Each number is 128 + 24 x the weight over its row's rms, rounded and kept within 0 to 255. Layers, rows and columns count from 0. The size above them is the row's rms in percent of the matrix's.

# layer 6 attention output (transposed), 512x512, rms 0.0447, rows 298-310, columns 384-511
size [ 93  93  92  93  96  94  98  90  95  97  93  91  92]
[[ 84 140 120 144 131 128  95 120 162 121  73 145 141 154 115 148 143  99 104 119 142 136 138 143 116 125 157 115 120 126 122 126 141 126 116  52 104 123 138 120 141  92 194 114 126 108 133 137 126 190 151 138 127 168 178 156 140 129 135 126  90 127 127 140 121 134 131  91 115 144 129 141 158 165 128 156 111 130 159  93 115 121 154 141 158  89 149 143 127 127 135 145 128 150 132 172 130 103 141 121 155 104 135 121 139 132 132 109 156  85 139 135 130 125 166 168 140  86 159  96  62 156 138 114 109 166 167 134]
 [132 112 159 140  92 121 161 121 136 160 106 149 100 131 139 114  93 157 132 184 132 130 154 119 124  80 130 148 172 105 116 109 111 139 132 135 137 166 127 119 129 135  69 110 132 111 159 138 103 145 129 128 137 137 112 119 136 107 131 133 123 120 117  72  92 150 118 127 148 145 118 137 102  95 113 171 120 102 111 170 152 155 141 103 153 122 146 156 150 139 137 130 116 148 130 127 154 144 144 103 109 113 135 178 115 115 143 160 122 128  85 113 128 117 154 110 178 100 140 112 146 106 144 143 136  99 125 110]
 [117 131 166 120 137 130 132 130  73 142 132  82 122 135 121 147 131  86 137 131 115 132 147 133 149  88  86 155 136 136  91 120 136 155 130 101 140 102 138 150 100 118 170 128 145 179  90  98  98 144 133 122 152 166 106 154 146 127 110 132 103 133 148 115 135 109 164 139 149 117 165 107 133 136 152 172 129 172 130 150 120 146 155 118 177  95  76 142 151 131 135 124 112 132 107 140 114 109  85 125 111 103 157 148 133  94 195 161 121  99 130 106 103 138 117 154 133 131 155 112 129 172 145 130 102 124 179 132]
 [119 126 123  96 128 122 116 104 131  79 135 112 144  78 122  73 133 121 146 102 123  97 155 135 111  97 160 124 122 165  97  91 119 108 116 133  90 110 136  95 105 113 121 138  90 101 120  92  97 121  86 140 136 120 136 150 108 122  97 126 132 121  57 126 143 108 143 157 127 116 168 110 135 123 148 151 117  86 109 142 144  97 135 122 121 159 158 137 133 124 125 105 111 106 159  86 138 166  87 156 108  99 136 130  85 107 166  77 139 165 121 111 161 103 131  99 141 115 152 109 107 135 154  64 154 162 145 130]
 [169 115 125 144 129 142 153 149 126 104 133 176 105 130 166 152 145 137  93 145  94 177 136 105 141 123 168  88 132 133 121 113 149 148 148 125 127 151 130 128 124 168 108 119 116 158 110 119 117 105 108  92 122 134 113  97 130 147 126  95 142  99  94 111 141 114 102  98 128 143 144 156 152 121 142 129 116 117 132 106 125 112 130 101  97 103 138 140 149 103 133 135 170 110 158 136 130 139 132 108 136 125 126 123 144 143 147 145 148  75 108 141 141 137 117 121 153 150 115 124 126 155 161 120 115  48  94 133]
 [ 96 139 154 160 155 139  90 121  95 112 107 165  99 111 131 140 112 136 119 149 154 110 167 109 106 125 126 161 123 135 126 116  88 129 149 108 142 153 152  69  52  91 165 106 140 153 129  75 146  71 143 103 100 101 117  97  81 120  98  68 118 117 122 141 165 155 124 147 147 152 104 113 130 123 142 102 103 136 132 113 158 147 124 149 126 151  90  98 149 103 168  86 106 133 133 123  97 137 156 130 121 119  89  92 141 133 125 127 125  81 160 132 123 131 128  85 138  99 148 111 102 113 147 124 108 140 111 132]
 [117 152 181 114 172 130 161 115 110 143 162 126 111 109 144 155 162  92 157  85 133 135 148  78 139 115  85  83 176 115 120 146 180 124 126 143 162 122 129 118 135 111  33 102  94 116 122 122  91 112 125 133 181  92 113 117 127 153 142 117  95 140 138 110 108 114 155 103 149 106  97  84 113 143 151  83 157 131 154 136 100  89 177 160 116 129 114  98 147 178 143 115 162 162 116 121 155 109 152 118 152 123 148 132 115 155 118 124 109 150 154 135 103  94 105 120 130 145 127 112 101 105 130  87 153 107  84 142]
 [156 100 142 130 137 138 100 108 128  87 147 117 105 106 150 138 118 112  94 137 134 103 123 129 109 106 185 170 156  93 123 139 154 103 178 128 101 101 127  96 112 118 162 160 131  92 136 170 138 126 153 145 123  88 115 136 125 111 135  96 157 174 150  88 103 132 144 170 128 127  82 167 104 140 133 139 163 145 145 123 119 166 130  75  91 107  90 119  70 146 147 161 136 160  76 133 135 165 137 114 106 118 100 126 126 143 134 137 109 115  87 116 108 163 147 100 138  97 167  93 131 134  78 121 114 137 137 107]
 [108 130 108 124 120 164 139  93 132 111 119 145 168 150 137 116 109 132 103 129 117 138 113 124 108 157 106 130 162 101 128 135 134 125 114 147 131 133 111 124 168 127 107 138 147 144  91 162 124 105  87 155 100 115  99 142 170 125 118 151  91 110 149  89  72 136 137 102 128 119 129 122 132 116 138 130 127 147 122 157 176 140 154 137 170 127 132 150 196 153 146 130 117 127 174 109  68  99 124 104 138  94 103 105  89 114 139 154 131 109 131 115 128 126 105 164 125 120 159 129 133 118 106 135 114  99 144 141]
 [171 123 144 104 112  99 140 118  95 123 131 137 158  88 125 137 148 150 148 115 176 105  92 110  96 122 119 109 125  75 112 123 120 149 154  68 116 157 139 108 122 132 123  86 131 150 165 103 147 136  99  75 136 131 103 139 130 149 161 144 135  94 151 113 117 148  94 127 104 149 143 152 113 123 154 116 157 109 123 147 122 152 135 179 145 121 104 136 122  90 138 122 120 136 157 128 135 137 112 127 167 127 122 115  92 103  92 121 123 143 153 151 142 135  96 146  86  97 154 113 134 155 102 140 132 133 110 153]
 [149  95 118 134 131 122 155 141 177 162 130 137 134 122 112 107 105 122  91 110 142 132 111 140 105 127 165  71 101 122  95 165 135 140 112 134 144 147 106 131 138 125 113 157 112 136 166 139 132  87 114  96 109 107 122 108 136 111 147 139 146 165 129 109 113  97 124 106 122 130 113 117 130 149 101  82 124 124 120  83 148 125 151 148 176 114 109 112 131 115 139 143 154 134 120 164 116 148 112 104 110 110 146 140  75 128 150 170 119 120  95 122 119 114  59 146 153  95 157 123 129  95  92 116 142 113 149 107]
 [ 95 122 123 208 143  84 143 141 134 137 129 104 167 164  68 113 134 109 122 154 182 129 134 152 159  76 128 112 127 133 141 136 126 161  93 105 121 132 120 115 137 115  70 157 130 102 157 142 127 117 111 137 149 149 197 146 116 116 148 102 155  98 162 157  91 123 118 149 104 119 165 183 145 109 104 123 121 143 129 129 162  90 153 123  95 153 130  91 144 153 125 101 137 110 150 134 106 138 139 105 108  91 100 105 130 130 156 156 137 153 130 145  97 174 112 124 128 100 153 151  96 145 137 141 107 132 119 117]
 [112 100 150 112 122 115  70 122 127 171 126 115 125 162  76 153 159 107 170 120 124 101 140 117 120 122  92 156 182 114 122 152  90 151 164 110  71 163 103 148 108  84 166 135  86 140 135 140  95 126 119 131 110 148 169 129 104 102  72 122 106 161 143 135 160 127 146 155 130 107 146 158 147 150 134 108  83 112  94 144 150 150 139 122  71 122 152 140 131 130 123 136 124 146 134 137 162 105 127 125 157 121 108 108 131 133 127 106 165 125 179 168 122  98  85 122 133 155 133 140 142 150 115 123 106 147 141 157]]
# layer 6 attention value, 512x512, rms 0.0519, rows 299-310, columns 384-511
size [ 94  90  91  97  93  97  92  94  97  91  92  96]
[[126  99 175 118 109 126 146  95 142 129 122 126 134 141 189 153 106 163 118 136 146 174 141  96  87 141 127 176  89 141 100 132  98  92 159 128 115 134 123 154 112 133 142 156 105  88 185 129 127 121 146 113 131 125 156 124 149 131 139  96 148 114 111 100  74 134 128 156  94  81 124 125 109 106 136 123 161  94 164 159 172 145 160 104 166 113 117 135 138 163  97 136 138 162 133 136 106 126 128 131  84 104  46 144 163 177 119 146 130 183 109 132 106 161 143 151 136 163  80 107 115 136 144 141 120 129 124 134]
 [105 177 113  93 101  83 126 120 159 153 153 132 128  84 179 144 142 135 120 122 158 139 161 123 157  97 122 104 159  97 144 110 104 124 175 129 138  95 156 113 140 108 126 108 119 141 141 155 130 150 160 132 159 147 108 107 132 107 102 109 134 129 117  84 107 130 157 141 117  96 106 115 157 154 110 150  94 113 117  96 110 105 122 103 148 147 102 113 101 161 127 131 115 100 110 161 119 134 104 104 166 116  95 115 153 124 141 144 136 145 118 145 119  88  92 153 156 118 102 127 114 163 149 121 155 144 105 159]
 [138 137 124 137  99 113 122 135 124  91 136 106  96 124 147  98 133 163 147  84 120 141 129 146 127 108 158 135 147  73 137 140 112 121 107 180  91 148 112 148 142 134 122 145 128 140  78 128 131 143 155 161 132  88 155 152 157 107  68 171 109 130 111 143 141 134 112 111 132  88 120  87 146 107 207 156 167 176 159 149 104 120 125  69 121 114 161 116 146 132 105 148 131 132 123 158 144 131 143 118 116 130 108 131 137 137 164 127 107  99 137  94 119 154 146 125 127 134 148 106 140 175 143 144 120  73  99 143]
 [ 95 132 106 119 111 152 116 112 115 106  75 127 161  85 101 150 122 151 111 138 100 141 119 137 105  95 140 110 117 139  98 110 110 122  97  76 115 123 115 175 120 105 165 143 115 133 115 123 142 160 112 131 151 140 113 101 160 168 139 118  98  97 133 102 156 100 165 128 107 148 101 141 117 120 122 119 116 156 146 119 106  90 102 159 145 154  76 135 131 104 131 152 130 126 136 147 116 159 152 100 103 148 112  94 151  97 138 113  59 109 161 154 139 111 110  77 148 113 141 103 168 142 163 123 139 157 126 123]
 [118 153 134 145 116 134  77 136 103 137  89 106 133 117 162 125 116 145 148 117 105  88 191 109  96 133 150 147 163  99 153 139 158 115 140 119 173 108 125 129 140 125 122 141 131 144 181 119 144 114 143 170 107 105 130 161 110 125 109 100 168 118 127 104 148 109 132 164 162 155 167 115 130 158 117 177 125 118 188  95 150 152 123 106 111 122 148 127 139  82 130 126  82 140 137 106 156 121 105  94 127 151 127 148 127 129 132 151 123 133  94 130 122 115 103 168 116 172 164 186  94 121 166 175 150 165 110 108]
 [133 159 108 186 142 138 118 122  96 100 143 119 140 111 155 133 108 153 129 132 129 151 138  93 122 109 193  94 158 162  93 143 140 127 113 128 100 134 126 115  97 168 126  98 137 104 139  86  73 168 120 123 128 138 166 113  89 142 135 166 115 149 125 135 113  89 103 143 140 137 164 137 108 117 136 120 143 113  93 145 181 119  82 121  95 139 150 131 102 141 121 118 119 151 131 123 149  94 134 154 135 142 140 102 123 170 119 126 128 104  79 168 150 123 120 119 100 125 140 102 200 104  89 140  92 145 107 132]
 [172 128 136 174 137  65 113 130 127 133 112 105 132 102 159 159 130 104 179 161 142 108 114 115 106 166  87  86  88 162 150 165 113 106 116 113 136  95 122  90  80 121 155 170  79 108  86 145 114 125 131 148 120  87 123 111 140 102 140 104 127 113 147 105 144  88 142 173 115 107 161  88 130 140 141 175 130 140 163  70  88 158 167 127 108 148 116 116 105 119 105 113 171 147 147  97 120 160 101 109 115 111 136 123 160 160 150 105 101 130 133 112 131  90 154 122 106 174 114 121 151 139 153 114 106 132 127 118]
 [ 89 121 119 149  85  93 125 120 140 106 165 123 134 148 126 112 137 111 129 155 113  85 127 120 120 120 108 139 142 127 145  99  52 159 126 143 148 131 127 139 133 112 151 122 136 157 170 147 141 169 147  92 137 139 141 133 129 138  98 126 139 147 147 126 112  89 106 187  55 164 167 153  80 124 161 165  95 129 101 107 115 128 118 160 112 118 164 148 127 113 117  76 157 107 164 154 173 115 112 119 112 146 105 152 107 125 114 153 104 112 131 156 105  78 108 131 158 111 101 102 127 107 129 129  94 160 106 130]
 [121 119 148 139 114 110 150 119  75 137 128 147 164 120 154 146 137 119 151 140  91 128  99 122 133  58  88 170 135 132 158 131 151 148 107 182  89 129 162 150 116 128 114 165 116 112 124 116 139 149 123 119 126 124 152 122 149 159 125 143 117 140  92 119 117 147  93 113 128 158 130 123 126  88 140 108 127 133 112 195 138  96 156 121 165 159 131 133 142 100 119 115 123 116 110 135 114 139 140 140 116 113 130 164 119 113 176 120 128 129 122 121  94 141 116 139 139 109 121 192 154 134 129  88 114 137 110 158]
 [127 111 156 128 127 172 149 105  99 108 132 128 141 163 148 169 153 141 104 141 146 119  80 144 159 141 123 117 108 150 114 135 140 180 162 149 157 144 123 127 141 149 153  74 119 178 175 107 152 127 113 117 136 102 118 130 138 115 111 146 145 145  79  84 118 118 140 119  97 132 155 131 120 106 138 107 104 113 107 110 154 120  79  95 159  88 128 159 105 147 141 136 118 111 152 156 136 129 155 111 121 149 120 154 142  84 148 107  92 119  96 135  72 141 123 122 112 101 134 145 110 113 147 122 138 111 149 189]
 [138 114 119 126 115 120  96 111 139 118 131 112 138 130 120  81 172 168 144  79 142 116 126 142  88 119 114  91 126 134 124 158 138  93 152 105  86  98 132 139 139 140  99 127 120 142 136 124 124 107 155 105 148 169 141 114 152 119 122 161 149 132 121 113 105  96 143 119 143 130 155 119 116 145 154 107 142 107 133 226 162 140 157 166 122 181 144 122 188 138 122 121  89 105 111 132 147 146 119 128 158 120  86 104 174 108 140 170 133 148 128 164 168 162 112 139 131 111 168 139 111 155 135 119  80 127 152 128]
 [ 77  86 130 148 137 140 131 159 124 103 132 128 136 127 104 138 154 164 119 152 134 104 114 113 118  93 142 113 117 117 110 155 118 111 136 148 178 133 132 147 178 149 147 102 143 176 123 128  98 141 154 128  91 107  81  87  79 117 152 168  83  95 136 140 137 172 149  81 148 125 108 109 161 177 104 121 159 109 115 175 163 127 149 170 156 135 102 122 157 162 123 123 115 141 110 132 146  88 154 107 105 126 155 114 173 158  87 116 135 100 121 137 150  87  93 137 151 106 110  53 127  98 160 158 115 104 140 121]]